Part of a small language model's weights.
Architecture: LayerNorm before each block, no biases in attention or MLP, untied embeddings.
Each number is 50 + 10 x the weight over the matrix's rms, rounded and kept within 0 to 99. Layers, rows and columns count from 0.

# up: layer 5 MLP up, 1536x384, rms 0.0875, rows 1163-1180, columns 0-191
# down: layer 5 MLP down (transposed), 1536x384, rms 0.0234, rows 1163-1180, columns 0-191
up1163:38 58 46 59 51 50 37 46 32 76 44 47 58 41 53 34 49 44 55 58 68 57 49 51 52 46 49 60 43 37 51 43 53 48 53 58 56 51 49 60 54 56 59 49 42 42 38 58 52 43 44 41 54 50 48 48 46 60 42 40 48 72 38 54 42 59 36 51 70 70 53 51 68 59 57 64 57 50 43 45 41 53 62 26 60 40 45 53 45 43 57 41 46 28 53 47 44 50 61 37 55 37 38 60 39 60 58 51 55 36 41 57 69 54 43 49 63 40 50 59 55 57 48 59 42 48 52 41 34 39 51 57 44 51 44 44 41 48 50 48 48 57 55 30 50 27 41 46 70 46 53 47 55 46 45 41 35 48 52 61 47 62 53 42 44 52 34 38 56 52 62 48 69 38 55 63 54 52 47 47 53 44 41 46 55 51 49 40 59 26 44 62
down1163:73 69 63 58 70 35 46 35 46 60 60 67 43 53 56 67 68 47 56 50 46 43 35 43 48 36 40 60 61 45 48 46 59 58 36 51 54 31 54 45 60 50 56 34 54 45 51 40 43 44 49 47 49 46 44 54 63 46 32 50 47 66 48 58 71 57 66 64 59 55 37 46 49 46 54 40 22 60 48 48 52 51 54 54 33 46 39 40 52 62 40 42 48 45 60 51 59 65 63 49 52 47 43 42 59 36 54 51 46 65 41 48 58 39 64 37 37 49 27 54 62 49 48 52 51 49 51 35 58 48 45 57 58 38 57 42 55 70 62 59 54 48 52 57 72 52 46 56 62 44 52 39 50 34 51 61 50 55 52 49 41 38 42 38 58 45 43 40 54 57 56 62 51 34 57 55 48 37 38 49 44 50 55 56 45 32 42 44 48 44 43 41
up1164:35 60 29 60 37 51 27 28 71 53 53 50 57 51 73 50 38 48 54 45 66 34 34 63 48 44 30 64 53 55 57 65 26 50 45 50 49 35 47 46 64 63 41 62 53 54 54 64 34 45 52 31 54 69 63 45 53 47 63 46 38 51 51 55 48 41 52 50 67 61 62 56 50 35 45 60 34 69 50 60 75 52 48 28 65 57 61 43 69 29 53 39 43 43 46 54 50 49 49 55 43 52 37 52 23 40 38 53 65 43 40 49 34 44 40 24 60 74 56 57 52 62 43 65 39 39 49 34 54 51 35 63 41 50 38 55 56 28 47 55 06 71 57 45 54 47 45 52 58 75 62 50 51 50 48 39 46 46 44 57 54 56 50 42 58 65 53 63 51 54 43 59 45 47 54 53 33 59 54 41 44 80 50 42 41 31 37 55 25 58 44 38
down1164:46 53 43 40 56 76 24 78 45 60 62 61 50 48 58 52 45 57 38 49 63 18 55 44 54 59 62 33 37 50 53 60 40 48 41 31 50 53 45 53 41 48 49 50 42 61 34 53 37 59 53 32 55 54 43 38 66 45 40 48 57 50 34 57 49 55 40 52 57 54 56 48 33 72 39 52 42 67 49 66 64 57 64 49 42 40 54 56 36 63 55 38 47 73 58 72 49 48 33 48 60 46 47 66 51 37 42 43 77 37 38 53 57 39 42 33 51 62 50 46 69 55 45 56 43 48 56 53 63 54 32 69 50 75 26 55 49 41 56 52 41 56 41 58 44 57 31 63 50 74 32 47 63 52 35 52 39 71 60 80 39 52 55 50 56 39 52 36 43 47 71 42 24 51 63 53 44 47 53 36 57 59 80 53 36 38 51 64 78 41 68 62
up1165:45 60 40 52 44 56 69 50 59 63 42 63 40 43 46 49 65 51 48 70 53 51 45 50 70 61 39 40 70 41 51 34 39 44 60 58 45 83 49 30 43 59 71 39 67 56 44 62 31 46 59 52 69 46 35 53 49 50 59 41 48 38 70 59 41 53 33 62 77 67 44 47 66 44 70 43 46 71 46 52 43 48 65 44 46 63 52 31 56 51 50 46 38 44 58 59 32 46 41 43 61 59 62 50 41 49 58 50 54 50 48 42 50 52 48 36 45 32 45 69 53 45 61 55 23 52 63 54 62 35 52 51 60 52 50 49 45 52 31 42 34 37 30 47 63 51 33 35 40 43 55 43 50 58 46 67 33 54 41 60 45 70 42 41 33 48 75 46 43 30 49 39 43 48 33 45 61 45 59 36 55 42 46 54 53 52 42 50 36 52 60 58
down1165:48 58 57 50 62 65 46 49 49 34 40 43 50 44 64 31 60 55 41 38 44 48 42 40 49 54 55 49 67 53 62 54 53 50 52 49 37 48 50 52 52 52 44 63 35 56 57 43 49 57 55 51 54 47 58 55 50 52 48 44 52 63 64 51 52 44 67 42 32 44 70 41 48 44 42 58 53 33 48 64 41 67 45 43 55 55 60 55 50 54 40 37 40 53 53 48 65 47 43 51 47 30 50 46 44 50 41 52 63 45 45 63 44 47 45 60 50 59 59 50 49 65 33 51 62 42 30 31 48 51 62 70 52 57 48 53 57 63 46 54 63 53 42 72 54 49 65 54 54 46 58 55 52 53 41 44 57 54 52 55 58 38 50 65 66 48 53 47 41 49 48 46 43 56 51 64 42 29 55 40 45 71 74 43 52 34 50 57 53 31 56 58
up1166:48 42 44 53 51 53 62 57 54 53 50 55 48 47 55 29 55 39 54 62 37 44 56 53 58 46 59 65 58 45 72 68 45 55 75 43 55 54 54 32 52 51 37 64 73 61 46 43 57 43 52 63 45 51 66 44 65 56 52 40 52 59 44 65 51 46 44 55 51 48 53 56 41 58 44 47 55 47 45 44 25 47 49 59 53 57 45 50 49 44 38 46 50 50 53 39 40 45 58 70 51 29 49 58 62 50 63 53 49 58 59 49 63 49 52 40 46 58 45 44 60 58 58 51 47 48 49 54 51 42 60 45 60 48 52 43 55 64 55 40 56 38 44 68 47 43 47 55 31 59 46 50 55 36 46 52 51 40 67 51 57 42 47 43 42 54 53 51 44 57 59 49 43 33 53 43 49 36 41 39 59 47 55 50 44 54 53 59 45 64 51 51
down1166:62 55 43 67 28 39 55 46 34 35 52 38 57 47 53 47 31 49 44 48 61 56 59 49 47 39 57 47 45 56 52 62 58 57 57 50 43 57 37 62 53 48 46 63 73 32 45 39 45 72 40 36 41 61 55 48 42 56 56 53 54 60 49 52 50 54 43 51 52 52 55 69 40 44 47 36 43 46 73 70 55 60 58 58 46 41 61 76 48 51 25 54 51 46 58 55 53 67 23 55 27 65 55 56 45 38 51 54 56 40 49 40 54 66 45 44 56 42 56 56 47 39 56 45 45 37 61 52 39 40 18 49 35 51 45 44 52 48 59 46 56 52 60 59 46 58 64 31 56 50 40 25 45 54 39 52 52 42 45 27 51 45 78 58 48 41 40 48 72 46 44 45 48 46 44 43 58 55 41 37 48 65 44 62 65 51 64 53 51 49 48 60
up1167:59 31 49 51 37 42 54 45 57 40 47 52 67 54 53 43 39 68 44 58 51 50 31 42 60 42 35 54 41 60 50 39 47 59 57 37 46 38 53 54 52 34 72 52 63 45 53 27 53 51 53 67 56 58 52 53 54 51 43 46 59 37 45 38 48 71 53 50 50 49 51 61 49 53 54 54 51 37 46 53 56 44 32 67 42 40 47 52 60 60 47 58 45 47 45 53 63 59 53 43 53 39 41 72 53 49 53 42 45 52 58 45 54 35 52 41 28 56 43 47 38 54 44 48 43 48 45 47 58 60 40 50 39 56 48 56 39 47 49 35 49 58 59 42 51 25 52 66 43 51 54 45 51 52 47 57 42 54 52 50 45 45 64 30 53 40 43 47 39 41 52 47 37 53 60 57 50 53 49 46 54 36 55 41 34 56 42 59 37 59 33 55
down1167:48 38 62 60 40 66 49 58 55 71 58 66 41 42 51 55 33 55 49 47 55 62 60 57 57 58 44 43 39 40 53 73 44 37 57 37 45 56 40 37 52 47 66 36 42 51 44 54 68 50 50 56 58 62 46 32 40 55 50 43 62 71 41 54 46 49 39 49 60 39 36 49 53 53 40 40 50 58 50 36 52 38 51 64 51 56 48 45 53 72 45 48 61 60 74 48 49 42 51 51 61 47 59 58 46 33 52 60 60 51 35 52 59 56 53 49 54 51 49 74 57 53 38 54 56 53 48 48 49 33 38 46 45 45 36 54 55 58 47 46 49 51 65 51 58 54 57 47 28 43 45 42 48 71 56 59 42 46 42 55 67 53 57 57 38 63 60 67 39 38 59 45 31 52 63 59 45 47 27 59 57 52 44 33 45 46 46 72 71 44 47 46
up1168:54 44 41 59 55 53 39 70 34 49 29 49 58 48 46 40 62 41 64 57 50 64 45 62 28 52 36 35 43 62 39 52 38 58 53 53 47 45 40 57 48 48 51 39 37 51 56 43 37 71 62 60 49 57 46 59 53 36 64 43 40 47 51 36 41 61 66 31 67 40 48 48 42 36 42 47 53 56 41 54 62 48 33 52 45 57 48 56 61 63 29 40 53 39 37 41 51 69 67 42 42 52 55 58 36 59 54 61 35 53 57 46 56 57 44 40 35 53 40 37 35 43 55 48 52 33 52 47 49 58 45 36 47 37 52 37 43 49 57 58 51 65 52 40 55 48 44 62 62 31 52 47 36 42 36 32 69 44 45 63 60 39 58 45 41 45 51 52 60 51 46 45 57 35 38 43 50 53 60 56 56 51 44 63 43 45 47 45 54 27 27 54
down1168:58 62 57 58 52 62 39 75 39 54 67 31 47 40 64 52 46 64 57 52 34 32 39 47 38 47 41 55 34 40 52 56 49 63 64 45 50 57 48 74 56 55 52 48 45 68 34 61 61 45 54 49 63 40 53 59 47 46 47 33 53 47 52 69 31 59 73 42 60 48 38 55 48 50 50 36 53 47 60 51 52 65 30 36 72 56 36 58 49 64 63 59 43 43 34 41 41 53 49 61 60 54 42 39 50 38 50 56 65 68 37 73 41 50 40 66 62 55 55 46 45 53 71 31 38 41 59 39 26 45 44 44 49 59 37 50 44 56 43 47 48 36 31 51 40 67 39 58 70 37 67 71 31 59 50 32 49 59 57 49 60 49 60 48 40 46 50 58 41 33 42 37 42 41 47 58 56 54 45 56 58 69 72 58 40 52 65 45 54 41 63 64
up1169:53 42 48 44 50 58 51 58 42 50 53 49 58 38 58 37 42 31 42 56 60 45 57 53 57 54 56 58 46 52 27 50 47 41 62 41 42 34 57 52 35 56 59 49 46 40 56 53 43 62 43 36 43 65 56 49 47 34 44 62 50 35 42 54 48 62 49 46 37 56 55 46 51 34 48 39 54 44 40 62 37 35 55 47 45 58 54 49 45 43 53 61 51 42 66 63 52 50 47 48 40 64 41 42 59 52 46 64 42 44 41 53 46 54 41 55 35 45 74 57 58 43 46 63 64 45 47 56 55 54 42 62 75 60 41 50 36 56 44 51 53 59 63 57 53 43 42 66 56 52 55 50 43 47 68 45 47 33 53 54 56 56 42 31 61 40 51 62 53 38 44 58 41 50 46 57 40 36 60 50 56 47 44 45 43 55 53 50 55 58 40 37
down1169:44 55 51 49 48 49 47 66 51 54 43 45 67 55 41 53 49 36 56 48 54 38 71 42 60 53 48 38 47 42 50 45 42 60 34 46 56 39 62 73 42 60 81 26 41 51 55 61 62 63 27 46 58 67 44 71 51 47 45 49 38 48 42 53 41 55 57 34 40 38 48 46 43 50 48 54 48 56 65 27 62 51 59 56 59 36 47 52 67 58 58 53 59 27 37 51 44 52 52 44 54 67 43 56 43 70 50 53 56 48 48 71 49 33 54 41 42 44 56 51 45 47 66 42 51 49 39 62 41 55 44 43 62 64 55 70 56 35 62 32 63 48 41 46 62 84 55 32 46 33 53 38 34 63 38 58 57 40 37 44 52 57 47 41 56 38 54 52 77 45 72 53 55 38 48 63 47 39 52 51 53 56 43 58 57 50 43 67 50 45 48 46
up1170:60 25 58 59 45 49 47 51 53 58 52 57 52 45 50 27 45 57 45 44 36 37 52 59 41 57 60 51 47 48 39 56 50 59 42 61 39 51 57 53 40 57 34 57 42 50 62 58 42 37 58 54 44 53 45 58 43 35 46 60 47 59 46 57 44 46 53 54 45 41 56 49 59 55 31 53 65 56 50 55 46 40 40 53 60 51 40 53 38 42 49 44 53 55 40 55 68 52 26 45 53 56 51 34 44 46 60 61 59 37 55 31 66 42 44 60 67 52 56 68 50 52 46 56 34 35 59 44 43 45 42 59 62 39 66 51 47 38 37 28 41 57 64 42 50 69 48 39 40 48 40 36 50 74 54 53 48 37 53 57 50 65 47 56 43 49 59 52 35 60 56 29 59 51 40 48 48 61 54 38 42 41 58 55 58 40 56 52 57 44 43 46
down1170:47 56 48 48 66 47 51 51 37 50 42 41 55 59 45 48 50 36 41 33 45 43 49 49 47 51 49 47 60 62 67 61 45 53 58 64 63 58 50 52 42 42 71 60 51 45 54 55 41 63 39 43 40 49 55 60 38 52 57 54 43 47 36 51 63 39 44 69 49 47 54 44 69 35 50 48 56 52 56 66 47 51 47 54 47 35 49 63 50 42 61 52 50 42 53 41 55 52 44 62 48 58 59 51 63 63 44 51 44 54 42 63 53 46 47 56 40 48 51 44 54 37 48 49 62 74 50 64 42 44 56 46 41 34 38 65 50 44 27 68 60 42 26 50 54 63 45 68 66 45 59 62 39 29 64 53 48 60 61 50 43 56 41 47 55 43 46 49 51 47 43 54 46 52 48 53 50 42 50 35 46 50 54 51 61 59 51 72 49 50 44 57
up1171:48 50 35 58 55 55 42 49 59 68 53 62 52 51 42 45 49 68 54 49 57 43 37 47 42 36 57 40 60 32 52 47 36 59 53 42 50 46 52 42 56 55 52 50 46 51 60 50 61 47 64 57 66 51 53 42 53 61 55 52 41 47 40 54 58 50 57 52 61 60 65 54 48 61 51 49 63 45 56 62 51 29 40 56 46 64 51 51 35 42 49 45 45 47 47 42 49 37 41 48 46 40 53 47 45 51 54 59 64 62 49 62 47 62 43 51 49 56 65 45 48 60 27 49 55 59 42 40 42 62 32 45 49 41 41 42 71 57 44 51 32 46 65 64 52 52 54 61 52 61 44 46 48 62 56 56 43 36 56 39 45 44 45 44 37 70 30 51 46 72 54 43 64 49 53 29 45 50 28 42 63 51 58 70 45 52 50 46 45 78 44 52
down1171:41 62 62 59 44 43 34 64 69 46 57 35 52 55 47 47 59 49 60 49 49 32 72 38 52 55 36 49 48 42 53 65 45 50 40 55 44 53 47 64 51 43 61 47 41 46 49 52 52 40 45 60 55 58 53 43 37 57 61 63 52 62 47 51 39 56 44 55 38 50 55 50 37 65 47 37 52 47 50 36 55 60 51 58 47 40 44 42 54 58 64 38 49 69 53 47 46 26 39 57 52 57 46 42 64 62 71 63 50 51 45 43 45 44 45 65 44 51 38 39 55 58 69 48 61 40 38 46 61 52 39 46 43 48 44 56 47 52 48 74 53 50 57 27 50 35 57 51 43 46 58 34 37 46 47 45 48 45 48 50 37 39 45 62 57 43 49 66 54 61 60 59 34 59 42 39 50 48 40 56 35 45 40 45 35 58 51 65 40 47 39 60
up1172:54 47 52 50 53 48 47 40 43 50 40 54 43 38 48 53 53 52 49 56 63 37 47 31 50 65 47 49 38 53 54 59 40 53 62 50 53 48 55 47 47 56 47 48 56 47 43 42 48 37 45 43 34 48 60 39 54 52 61 56 45 60 44 13 66 49 46 40 55 40 60 58 54 61 38 61 49 48 51 62 55 38 48 40 69 66 75 58 49 53 48 48 59 46 53 45 53 54 35 55 40 37 43 52 54 41 47 62 54 48 62 74 50 52 52 55 54 50 45 45 45 56 42 49 39 47 53 50 46 66 53 70 50 42 39 40 50 60 49 60 48 56 51 52 59 43 56 49 59 49 52 36 54 49 65 43 43 58 52 44 55 53 55 66 54 48 43 57 48 49 53 48 42 70 48 58 34 63 59 50 64 59 57 39 45 61 44 56 56 48 53 54
down1172:39 41 47 54 51 44 51 43 33 60 42 49 41 35 52 51 71 43 38 60 62 55 40 55 40 45 34 44 53 50 53 60 55 57 50 40 47 50 55 32 62 56 61 57 45 42 68 45 40 44 54 25 38 65 43 57 46 42 51 47 65 69 49 50 45 57 51 47 39 49 55 52 48 43 40 66 48 41 55 61 74 42 54 60 55 48 47 69 55 48 59 51 48 61 49 52 70 55 47 60 56 49 53 49 69 62 47 45 55 62 60 66 50 53 44 46 35 47 36 30 59 50 46 62 13 38 44 58 41 45 29 56 52 52 45 40 48 57 54 62 69 66 33 59 58 45 50 35 73 48 62 53 58 50 58 45 33 58 23 45 32 52 41 34 52 36 58 53 49 41 59 66 50 48 37 40 43 38 44 43 31 64 47 62 58 42 51 54 35 49 58 69
up1173:46 39 47 55 55 53 48 45 44 52 33 45 55 47 59 39 51 41 56 59 61 65 45 42 35 60 52 57 43 35 62 39 48 57 52 35 41 56 53 42 55 67 30 32 68 59 34 55 50 48 66 54 46 45 56 48 42 41 72 53 55 52 62 57 50 45 31 44 43 52 54 50 51 63 30 65 62 58 57 56 50 43 53 56 50 64 42 40 28 39 35 64 48 43 36 60 27 50 50 40 51 34 51 29 52 38 48 37 44 63 43 32 64 63 49 66 50 54 31 63 57 53 68 56 65 62 45 52 68 53 53 48 42 45 49 49 56 40 48 56 41 49 44 26 38 51 27 51 39 55 45 57 50 47 58 43 30 41 64 57 57 57 54 77 51 53 55 54 61 50 49 61 55 54 48 48 38 44 55 44 61 57 51 61 67 56 58 33 56 53 50 41
down1173:61 35 42 39 50 47 50 50 48 51 35 35 63 40 38 53 55 32 50 43 46 49 46 37 38 52 63 51 67 59 60 44 40 59 50 50 47 58 72 57 51 64 42 49 43 62 63 68 55 37 41 45 37 53 52 44 37 48 49 47 52 50 38 48 45 42 57 40 63 44 55 61 67 41 59 64 55 61 64 58 61 66 55 50 70 46 40 69 56 68 48 52 31 58 43 54 54 59 50 32 56 51 41 55 40 38 40 56 40 36 32 54 58 51 48 47 54 56 51 59 43 67 46 42 45 55 54 62 40 59 59 40 35 47 48 55 49 39 60 58 53 47 39 40 46 64 50 52 45 50 62 43 46 46 52 50 58 39 46 43 61 49 34 49 47 71 48 61 70 31 64 39 55 43 33 68 65 37 42 40 55 49 47 44 47 61 55 52 54 47 43 45
up1174:55 44 43 60 32 48 41 51 54 61 45 61 65 66 60 47 21 46 50 64 72 51 41 64 31 32 31 51 51 46 48 64 58 32 45 54 50 36 59 49 53 67 45 52 47 49 32 46 63 47 57 45 60 62 55 58 31 56 55 57 41 27 43 62 42 36 42 55 43 40 50 55 40 52 52 56 38 55 55 50 33 60 45 59 44 48 72 40 34 67 35 50 37 62 42 56 56 46 44 45 43 54 56 45 49 38 45 57 53 62 47 54 46 63 43 32 36 48 43 35 63 57 65 55 47 46 44 39 35 53 54 65 56 39 57 42 48 60 50 39 44 50 46 57 35 56 41 45 47 70 47 48 38 57 19 57 55 52 40 35 49 49 54 43 68 40 44 60 48 50 54 55 55 54 61 43 68 40 60 47 44 70 65 51 41 67 56 46 59 58 52 45
down1174:59 43 29 54 33 47 55 59 50 60 50 41 51 56 55 42 31 46 49 52 54 40 46 44 53 45 75 49 58 46 41 43 38 59 33 44 43 55 72 53 46 25 44 48 42 41 43 55 45 41 63 53 75 73 51 34 40 50 54 53 32 40 62 34 48 39 51 39 81 48 64 56 59 44 30 49 69 63 62 39 63 32 61 53 51 49 38 40 44 62 67 44 64 50 53 66 60 44 53 53 79 49 42 43 49 50 42 46 48 54 38 63 51 58 42 36 61 40 59 67 33 40 61 48 35 47 59 53 40 40 45 43 67 75 41 52 54 27 56 54 65 60 61 52 55 38 50 38 57 63 46 62 40 51 38 76 44 64 51 52 49 62 53 40 45 77 57 48 52 58 55 52 60 42 62 46 59 54 51 43 49 63 71 56 46 47 59 36 28 59 49 59
up1175:48 66 55 50 45 68 59 52 20 37 29 51 65 52 58 53 58 61 50 50 57 45 64 52 36 42 47 47 52 59 51 43 54 40 47 54 46 47 57 38 43 57 49 46 38 61 44 56 45 34 60 59 50 45 51 44 51 69 58 56 62 33 36 66 50 59 47 55 61 37 59 47 35 63 43 43 45 51 36 47 37 55 60 51 44 45 49 47 53 50 46 35 65 42 42 54 59 53 33 43 36 29 41 59 37 47 44 63 37 49 59 55 52 41 50 60 42 56 42 48 64 55 74 52 44 51 51 59 56 55 40 51 53 43 56 58 39 53 35 49 43 64 43 45 54 54 60 33 53 56 47 41 42 43 54 44 43 37 60 73 49 49 54 61 55 47 37 70 44 47 54 57 69 41 46 49 58 46 61 68 60 55 57 32 58 60 49 65 57 61 65 43
down1175:55 62 59 40 62 39 45 53 57 61 40 65 49 44 48 49 47 41 37 54 48 47 53 37 53 49 40 43 46 53 62 28 61 35 53 37 47 61 44 43 44 57 28 70 44 41 46 66 47 39 59 47 46 58 41 57 19 53 51 61 45 51 50 50 52 64 52 42 43 41 46 49 49 30 61 65 70 74 43 67 42 45 47 46 56 58 52 56 63 64 51 57 52 53 59 38 51 51 57 29 56 42 55 52 53 53 61 62 58 60 38 67 38 30 64 43 51 58 37 52 52 65 72 38 31 65 39 34 52 58 59 40 59 33 54 39 54 53 52 51 61 39 56 46 58 27 50 44 47 44 60 32 40 60 53 43 37 40 58 48 51 43 48 44 35 52 37 64 67 67 51 34 42 59 47 71 61 71 29 40 49 73 49 45 52 63 57 44 39 46 77 63
up1176:63 56 60 37 49 69 57 52 59 46 24 55 31 45 58 56 37 25 45 50 67 53 57 54 47 43 50 29 57 48 43 64 26 52 46 42 40 51 53 49 56 45 63 56 43 42 38 60 47 39 60 47 57 42 65 59 32 54 45 53 55 32 50 49 46 56 37 49 52 52 61 66 56 47 54 40 63 70 48 53 51 55 53 52 59 58 62 58 63 60 51 40 35 60 58 50 49 49 58 52 46 62 47 57 41 67 52 53 30 51 62 60 52 61 34 43 51 59 49 44 61 61 44 53 52 32 37 71 53 40 42 68 53 31 38 47 49 36 43 39 59 56 61 52 57 48 42 55 59 37 61 51 48 61 40 62 32 55 51 34 46 60 62 57 49 78 52 43 64 57 58 39 51 44 49 45 43 65 55 35 59 54 44 60 53 48 48 32 51 39 50 49
down1176:35 42 46 55 51 38 77 56 49 44 80 57 45 46 55 41 50 69 42 50 39 37 40 50 49 42 62 55 57 50 40 56 40 69 44 40 37 47 59 40 73 52 58 46 74 50 59 57 48 32 55 49 48 54 52 63 35 65 37 60 41 50 42 48 59 51 58 53 47 29 63 52 53 47 46 51 44 57 34 34 59 52 45 64 50 42 40 59 52 53 41 46 50 45 47 47 66 51 63 47 73 46 57 57 39 59 47 53 42 53 49 74 35 46 70 64 50 52 47 41 54 58 67 56 53 57 52 40 67 53 45 49 49 42 57 51 68 40 64 43 74 62 47 46 59 49 47 33 51 38 50 60 50 39 53 60 57 43 49 55 42 51 56 58 49 38 40 36 46 47 32 30 54 62 62 48 40 34 57 60 57 59 45 57 51 34 52 33 42 66 26 35
up1177:53 57 59 42 34 63 41 25 58 63 49 63 33 45 58 60 39 55 68 29 53 45 63 49 52 55 51 40 53 37 46 60 53 46 40 28 32 32 43 65 56 47 50 49 46 62 35 61 58 46 62 46 46 50 39 49 63 56 63 49 55 36 52 61 35 45 52 70 60 54 33 48 46 47 52 50 70 45 26 53 68 66 26 48 17 41 58 51 33 40 56 64 54 50 45 48 62 54 44 34 50 42 60 61 65 60 45 49 40 44 59 42 58 55 59 55 52 32 47 40 53 44 63 57 48 35 42 55 43 49 45 41 40 51 48 28 60 25 40 48 42 33 43 63 51 66 44 62 42 66 51 52 52 51 50 50 46 39 53 43 50 54 38 48 35 55 49 37 54 54 39 49 46 49 46 57 40 49 59 43 42 61 70 46 44 38 50 60 60 56 37 59
down1177:43 72 45 50 58 55 42 53 45 59 67 49 36 33 58 61 55 43 55 62 40 53 66 44 55 61 54 47 45 46 43 45 53 44 55 45 63 59 55 53 65 43 59 30 46 40 46 33 50 47 38 60 49 58 53 41 52 56 39 46 44 68 53 42 52 41 43 60 57 45 49 56 30 35 53 42 39 46 51 32 44 68 41 54 38 38 54 57 30 53 55 38 48 52 54 49 68 57 40 47 65 47 45 40 31 58 62 55 67 51 39 74 46 47 44 47 54 58 46 25 50 57 20 28 27 61 48 46 44 40 61 46 60 62 52 56 46 38 47 51 68 55 55 41 52 38 57 41 58 54 55 49 36 57 59 46 48 31 50 50 46 55 53 57 54 69 53 42 58 47 52 61 29 48 59 63 46 61 50 52 39 47 50 39 38 54 66 52 49 54 45 49
up1178:57 52 40 44 50 36 56 58 47 48 43 47 45 46 52 46 53 59 40 48 50 45 49 51 34 61 54 56 63 46 44 54 60 33 46 44 39 58 50 51 49 54 60 45 58 51 57 42 49 43 48 34 48 56 60 32 57 43 54 48 42 52 47 42 44 39 52 60 53 32 47 59 44 61 51 50 61 49 41 54 39 43 35 59 58 49 48 40 47 61 53 65 45 45 46 50 64 52 39 67 43 55 54 49 49 58 43 44 57 51 53 52 61 53 51 48 58 61 55 39 53 49 52 56 55 60 63 58 54 49 46 38 42 57 45 51 41 36 55 49 54 40 54 35 51 41 48 51 55 57 32 48 51 60 45 51 67 59 57 50 57 40 46 55 41 51 43 45 41 41 70 50 51 53 59 58 53 46 55 57 57 53 47 36 54 52 42 48 42 54 52 41
down1178:41 54 45 59 61 51 47 55 42 52 49 50 50 59 63 51 41 38 61 46 48 35 52 53 55 51 67 47 42 60 48 59 50 43 59 42 69 35 54 49 54 43 34 41 40 43 43 42 46 49 53 45 40 45 46 51 49 46 37 44 37 48 41 48 48 43 68 57 43 48 59 58 41 52 50 43 41 49 51 50 62 36 62 60 56 43 50 65 44 47 50 58 46 57 61 55 55 67 59 60 52 52 63 55 46 41 50 53 45 64 53 57 37 54 61 45 50 55 61 49 42 47 52 47 60 39 48 47 45 46 56 40 65 60 51 55 60 83 78 45 50 41 56 52 59 47 53 49 35 58 58 38 52 43 54 61 43 56 51 45 47 55 60 67 48 41 35 55 60 50 43 57 54 53 53 40 53 62 45 55 41 49 54 44 60 77 37 47 60 48 55 60
up1179:60 59 53 52 51 49 52 58 46 46 61 55 24 51 39 49 42 53 63 48 58 48 51 53 58 58 37 28 41 65 20 43 32 51 64 50 51 48 36 33 54 48 54 47 59 54 46 42 51 51 46 50 39 51 52 55 39 61 47 31 34 36 37 30 40 41 53 66 53 37 51 27 72 49 60 58 60 55 49 58 24 54 46 47 42 66 55 63 50 51 56 53 50 51 58 53 53 54 41 58 40 36 60 63 60 55 58 68 68 44 46 46 47 60 59 46 56 59 49 53 73 45 50 54 50 39 30 61 55 62 54 53 65 65 36 50 54 35 54 27 43 38 32 31 62 52 41 56 48 51 58 39 39 44 48 56 53 52 61 55 42 59 43 41 46 37 52 49 41 35 49 52 43 65 31 36 38 44 41 57 52 67 38 36 44 54 39 32 41 45 42 60
down1179:51 53 43 57 37 44 39 59 51 47 43 45 58 63 51 45 48 49 63 34 56 43 74 60 67 35 55 88 52 55 61 44 55 51 61 40 50 46 60 58 39 69 42 53 71 62 60 43 39 33 40 44 40 56 44 51 35 70 52 67 37 40 53 48 44 52 34 60 48 45 39 52 72 48 47 60 47 58 40 62 48 47 67 54 61 50 55 40 56 34 54 42 43 40 70 47 57 26 41 56 65 46 46 60 52 58 44 61 51 57 71 61 49 43 35 41 62 37 59 39 59 31 61 59 45 33 43 53 26 61 58 54 42 60 43 50 34 50 42 52 47 42 51 72 72 72 50 42 30 50 48 49 46 43 60 54 42 50 66 47 30 58 32 60 61 39 63 51 24 50 68 58 58 42 40 40 58 37 58 49 63 47 44 54 63 63 49 29 55 59 40 78
up1180:61 47 46 51 45 44 61 44 61 57 66 60 57 40 54 50 56 63 50 40 51 63 44 50 45 50 42 57 47 56 55 56 26 50 49 45 49 39 54 50 49 49 64 54 46 54 62 49 51 54 56 60 44 36 61 51 48 63 57 47 60 55 48 52 50 70 53 67 52 53 51 65 40 50 35 43 52 63 62 59 31 50 53 40 58 55 56 40 36 48 55 43 64 55 47 58 48 38 49 57 53 31 40 46 52 41 29 39 66 40 52 53 64 43 58 47 71 55 29 47 45 75 53 41 64 57 42 51 51 50 36 44 34 43 31 44 46 39 48 51 43 55 51 32 51 51 59 46 57 30 49 49 51 54 35 50 47 47 36 50 47 60 42 63 55 56 47 53 48 67 38 53 51 46 58 30 72 67 53 42 65 42 72 49 52 53 51 51 40 37 52 48
down1180:57 52 62 46 68 50 56 42 57 44 49 44 51 39 43 55 50 73 32 68 57 33 44 58 55 32 44 68 51 52 52 47 63 48 42 69 35 50 50 57 59 45 44 49 51 33 50 55 52 41 70 33 50 51 53 40 38 55 59 44 75 38 43 34 56 47 76 60 58 65 56 48 38 43 43 29 46 54 46 54 37 59 60 52 43 76 32 45 30 50 46 64 43 55 57 50 32 71 45 35 46 58 53 58 53 42 51 60 43 75 47 50 49 53 57 56 47 58 61 69 35 54 38 59 31 34 39 57 53 42 44 54 32 53 55 41 51 48 47 37 46 49 58 53 52 41 54 67 51 48 62 41 27 59 39 37 39 40 54 60 54 54 14 69 60 52 48 48 47 32 66 42 76 35 45 53 60 60 52 53 34 42 62 46 50 57 59 38 56 56 52 55